From a checkpoint of a small transformer trained on Wikipedia.
Size: 3 heads of 32, MLP 448 SwiGLU, vocabulary 2048, 3.44M parameters.
Architecture: RMSNorm before each block, rotary positions, no biases in attention or MLP, untied embeddings.
Training: 96M tokens, 11695 steps.
Each number is 500 + 50 x the weight over its row's rms, rounded and kept within 0 to 999. Layers, rows and columns count from 0. Numbers have three digits each. The size before them is the row's rms in percent of the matrix's.

# layer 2 MLP down (transposed), 448x192, rms 0.0435, rows 439-447, columns 0-191
105:539490577552387507529501529488513504525489619446452514519544499529466581452431499524568406513565470444452507492403492411513567525522513466553551500505439406523518469518537439451437595446437554453400540412530430498502531481528557514504482491554486467447453419553532588538510473400554472460571555477512406495582580475417481458523440502569441526533554534507493471495579558543484552452415499522505551408486458509503524446614439465527610507473552468422458475532507610497586472474491489476596453442517513446543553544554484485472568496485485489464546523558461514563373514427516535535
097:569460569544449491440469426589549412492535489464425534477488463542499568453505493589591566545481405469505554419486521517559419438500607500526463545486497443597419581588451487485558534453515486594565521452436513423458520415621414445571493420482475501547531504415553486589517528523561446475471508527547535479462491459539448483539522522492536475556520456565566457529389495529577521538475423485493546544427467477487443536475526495421432481485522483493458519594631440515374545442502580482421503487478475529491570467482603547523532522473538496544534489497505501458457531488453509444
094:526518572465506525452543525482499505488468527522507487455489457544518420547435465581545589542540540511497603433581506586503514388497528443481464498526535600498458509508555494436514587475447481529576551527481463448490583524557526475562477477556538404570481629528490486486427491497521549502470420489518526570496513569401650594532509548632496527478540461583509538444587535540552499519438453412574576466501488534456545505487545457544568624477396497454491490480494457476491436497449488492498502426416474565522521494462514421466425498417548557455462389543460496512460537462470563527
095:542509524517519502434483474530441528509419543570481551515513422548502510579511521512517488588573417578505527456506504535516406454514465487417474453479478484559442483491516426538460499485506505533420491550380446505642460556619497489502527479491540479364520445460478473539505498491470543532498478541507561452448546492545481596488503526513609473489540510575412471527466493557661550529545480478498412487450509550511616582504424557484477455484608467523536496493562498406526446598533585484511553524615540461463430578445395493494546532404574535467547515493444546495517466467504501510
114:435468463455394516490469597431499555452467459545485496462509538507427441531539477488482469588394417515508565528500490505475462498483566490496537468491403340487495559554519573465503465482547537583571543525436516499479490486569518492507561579450419495542488568502463466525515425438589519592476496555488490471544494507483575524445513476521467431453526536495510449484520546535477423513477548543533431488599475487417639558534477598531490503429489369447436392464419466514503565543465546526475480488603477549480498522558451581514490512520452579561471575498381434544537440481518440552
105:494527526530443519496451449519527499444472515462467535646489496493415472470505477469536503602552488522556545530447404580599474476512545447513518393532491546541518496531454388537455496517499546552495483504446521532567587463480481560507580531482507535555530522499480467459417489554454492569496602443460486528473451479572474494573574544566514454495402481519482541494476463539485490539478460360576485496607452509532470476465501486457619495548618447468420453472353477534441473557479492406502466503436535471452555469506539442497595475630610516477500537548384457504525526520549485521
101:551481475534499477520519490413455529531575328470505439453642402507509487436493487517506595504525479469551471499592593461467591467499506516531493522558490628531480527462523545535460525466494490489468463453582423517456429518535402350509476437450538444467611452581559477469551528530478569548494476554560516499506551494546457501489488554521619452516530488540499387492499460435573477484535549490469520409549515416502537487565531401440466530437503472530520570484520414452450480518558550447631484536537444532446485500511483488488546486520547514458556471524566432442458514530429503532
102:386489555628559397438450537510575471466504481526482464475530499547471515515522533580549546594522539506558492447538442492453471524479500426455568455628476604589550508520534500457474543462495462462548535447591490498423485538387506543502447449428547508526538502531473556503459493519422486538550565447549467526413480449529463513472572487527459526503491450596475568519540476521567497437488507456481557475500502419525433517566496504554477464482574517544489525466325577347496497453522486473522392556550530500429544415492451585523489544450489489455414513452482416469511563457480446518
097:562505498411537492520575486503522471406471457482445497550476435512517511514555533547508403503468539536391486582473511524547459538548569613480519532516481456582502584457556503464448490500507410475470383478391426560555507519500464447524540599446559583390579423422525419501478519556523503516531635472510526608479475514465515513404566519478503502439439590527562532516531520468496510496480627428485472515361492509443509475517531480463480464471489450486527466420476512494496481514590558548442495506563514500522508512426568511508431484524452436427572506636449517427461469488534532485
# layer 2 MLP gate, 448x192, rms 0.106, rows 440-447, columns 0-191
097:447498535455475507621519438450474476514458461500565498473487439502496444588452538521507475481453433518512529483495486510439517484528498627495534481366584527529490597479558486485482465491548460495495508500555535540499428516509503592467471464458480505485388484490495615495591449470416554505583429554453547445508482591613446457525518441532417506497457416443444452618612490549462516508441467518458493558590427543496523518525495493398493440492450516538516507485526500507534495442488462538603460569599460445495509504524423518519475587457504550518449362532540433496529437497397563593
105:447521502509435481507539450540584469512510489544488541591471568435495479449487522471532389424482469520523415649445572454493442536589554511470525535586472567490503566590465515482431430552444468522525516493572395518447533511559473475523455433580549440503438444510651479459559491412533534446482527498504420469484474441498487454448516484465558421546479519483507461467408359549504551466554550530540526485502392468497420391510532508472405494539448434547551487598471478507558531583498538525506411544539503432505520410528576495550495473564458527500490551492521521507545420477534487531
105:512411532497534443468584400475458550465428567530467494519543528424452444544484477507572475542527507426437555486563502503493458588498499423428490580515521467471528474557546480489564534540522446558449510513490462494539514497434497477479600540509485589430433462422431487539474541468498475501472557507506508468532489533568511476437494415551543560482550485448497514567502531575525536497485604461519502513530448546407532489551581485449411501383553506551585449503509495446556516506619600498522596433568455541495419484537379443527457418432593514370526466502428457438404437549451525517
106:474499530514468499460533520509561506489504529472554521524469509551597509457465456615494541501555392450539579415531410490500474514453497427514389502516442522568417472494423600507467547501445549485472517519526493501504513545550503507525539557522508412554572516510577522578367509558571490481509531567486431423569520467498515427509475472575548488434524466497489498446522456449437474582501555582482548494457524418405596476616581544538483445538593436432515490521542441532453493480526544475495376430436552571536416463454496538565523420445527514550430626458494521465485461571490445525
105:566589597465519537437377446428552463447539532439423508525612530481476545538512460489541555442518500492530421529582387560453483442500583486569542503550538524420516547473521564499438530547481562577498497450406541527496540489538464405467557557514486540533584491571465407518504478521483524624589510509569461541507543520514475485490422437514563401520462519467470443565489459498417447439469485452568475459574478501465543478453384481457433519499527594417574474477419521436523570516447467546537554509510468559450503432528514457473522546437533510501543432524430533499405496419515482528
099:464462501560557502470501555522479551456512436491544558487556426541526446587490514471443429582492514459516560541483569516476490484527516447581433369624525564464418535597459548403593469475614472462460446430453568455583584508522533532484459436422561500483405591475408512478422522530546535482476488477566559567531506508543470536470531501522479511530458507472446506523535461558552447587568470496531493492564518506469498513536621537490564408463508489515513509391466455498555492516465497446537503489467479519425464415522509481567441591448427498481551446422508508526477582480532502649
099:444509466400516526574415479522529518490526578475532525429466448537535512510418540550524569460557533490445461519465457480574453523467534474385532504369522450441535468516458583414485493480569503568548501535506444567579548537517403540495620611558437527483510587465485521557525507548400497459545521510524545587533496564484510515511473512500480475542418496476514493438493414451511459505618452439541483458473487495459469544515609550444534390500509498560488387582442453491613557488539538473566494458397508477477485429474447534580562497444503449474507437522492590479528443560499520577
100:551567512461532454565537481489493474469466361538465384501427440469471434475527611491455536432490476541530558503483556552500444522491541464499479467442543547465532552389454440537505519556552530449537433475386535488503464461504473496569559547473492447514457479470522461446416514464456431426492609482469515627456548548509450455535559519456574492552502481553525493497583540533512478521515509416607484480444600592476480548468517426459515474520438528519483445536466619475460461491506562393441497472630430383507395559419491476446546491455557499518489483519450517487517531533518525407
# layer 2 MLP up, 448x192, rms 0.107, rows 440-447, columns 0-191
097:363508526492481522571531466520477497523491509515576451504531508436573486489489449336594457451458441454442548580485475530429473508483478576501437497422521525448489494432428484412488480462538487523507444487552396563491482563477495528543509536427523548485349515567549485445450509525580534474520514430472398544546416562555386483478486497614399486530524457479462478496563508439585516527452535416630517541496515469451575534536498538429567469572546427464527484530470560517449469543532453488529427561541494449451471534502416447490524483476584530512445389466485475514469446504511498528
099:472481451441534504482484531426419493524410499444499489410478445519472563486470513507439590492547523405509562394587550540515553514436513507418492460393591407563534439457526528503550467425481524461549504482504602518522397523465470512505500492493537531466461599499363571528508499547471533583454425533461543492450476492515483574483465550550451613488514455575515518454607525450426460512485470506531456521398513524541499524480435482504484538471583504515477469479473515468434513395578494489529605495453489551534576611405505569362525487481443457516531472520420466484516571465451562492
092:436479544564483482533561546514471512522425600499435525509454533449535576458518533582489472436487466425467510520517461533537458542442454388421487465572481439464512545607520518564550532494550527439459516500543413459583515404438446479471474445531424502532424575512445436521426538512529460502511566534509501454620538434527570521528437503550387484543486532526535530503546521435454521468471524491464582484534577426435563499590563532454422420515566563464493428520479441501440447370512463580475464437447498527536485473598516567387466500446442499575440499499458528438497429519527467438
114:473558469495637442558493463442488475475510629470427564525462488536503499581505544477592432525451427516488562590502472451528473486518519491481551506472501466465490568572412558569445518521468584503517607509459519446492587467543527516562538532526439533515411547449425423529542510473479595551470555510509494542523537546579580479511567422501493461502406483472552496527467450527444502447440558454471492519505521529446504471555416500381440519523477486500534485465544470545444501344502449584394392549603554473444468544477463452609483470469467516520480492434549563433519483497416547512
109:457465331525573523524435504346446532470589501446550538468518533473551544541460517485574418428374513477413486401488564514485437430488456535495468546460431457527473426517569455505504509483483551472544547456598477486530488565558529578452456525491510461551585575416526529534474536498550568523501427438516526543460537536493528441528506392484518529535508440434529444499498552475481429513441518482454484547442482489570568561540469510577559487617490523458520546526513501462487485404611481417482412535463532470609484512526465486562489456531489458530505495601537564460412496474471465460
103:468488471504478511510516601529573518547409510525528547475429508588481427603478451498506472485544454522449508453476527475410465469605489517491495555461500473569497530475487484537544521569467465567455487444459562603518563485514513478564549525418497495483481497457493544568557498596523476525545506468416406412514510533476464594630468521524491519528486542606456573470447450518386480513544414464505483495496485447461533435436456570663440626502549473498458437511526516498589470608456589530451485525531487491489511480502458455579446443565413521487464482487527534521428560563614437539
100:486511454403486480524496501486528465503500464435482598399484511550513568404467527558581445490548491485456501500521457519534546581532438355447509516574581429518510536469495423457431462460459556510528494432501532484481448437429414522568510435562517453522504476577487568552557499443492423492503509515497456563609454503450498525547496495454518483493445461508403538450476412441608546614494475558556499481583542486569477492462459493524437403494581580501450501525425521482491509502478576500523487490598517492461467476345432531583532547489439437482502595536473469417474418450590488519
099:444447511507504521522479556588459476377606431529432520516413476426551443443532498519442497523435522486548552525490490478525471499446430566490493485536420602472496511453566445466528455498517523549404550489412578411454589446535490503591454487500423442541528450484606393560476526413551437475527499513546387583614513544337552424405559477483409526523522489522484536511566520502457506545456520436540528508429550508517499535489530535461469556464482488595437503440476505518537537570463488429519529486518524440507415505495537486499454448592471487482498512449576476477455564549513438517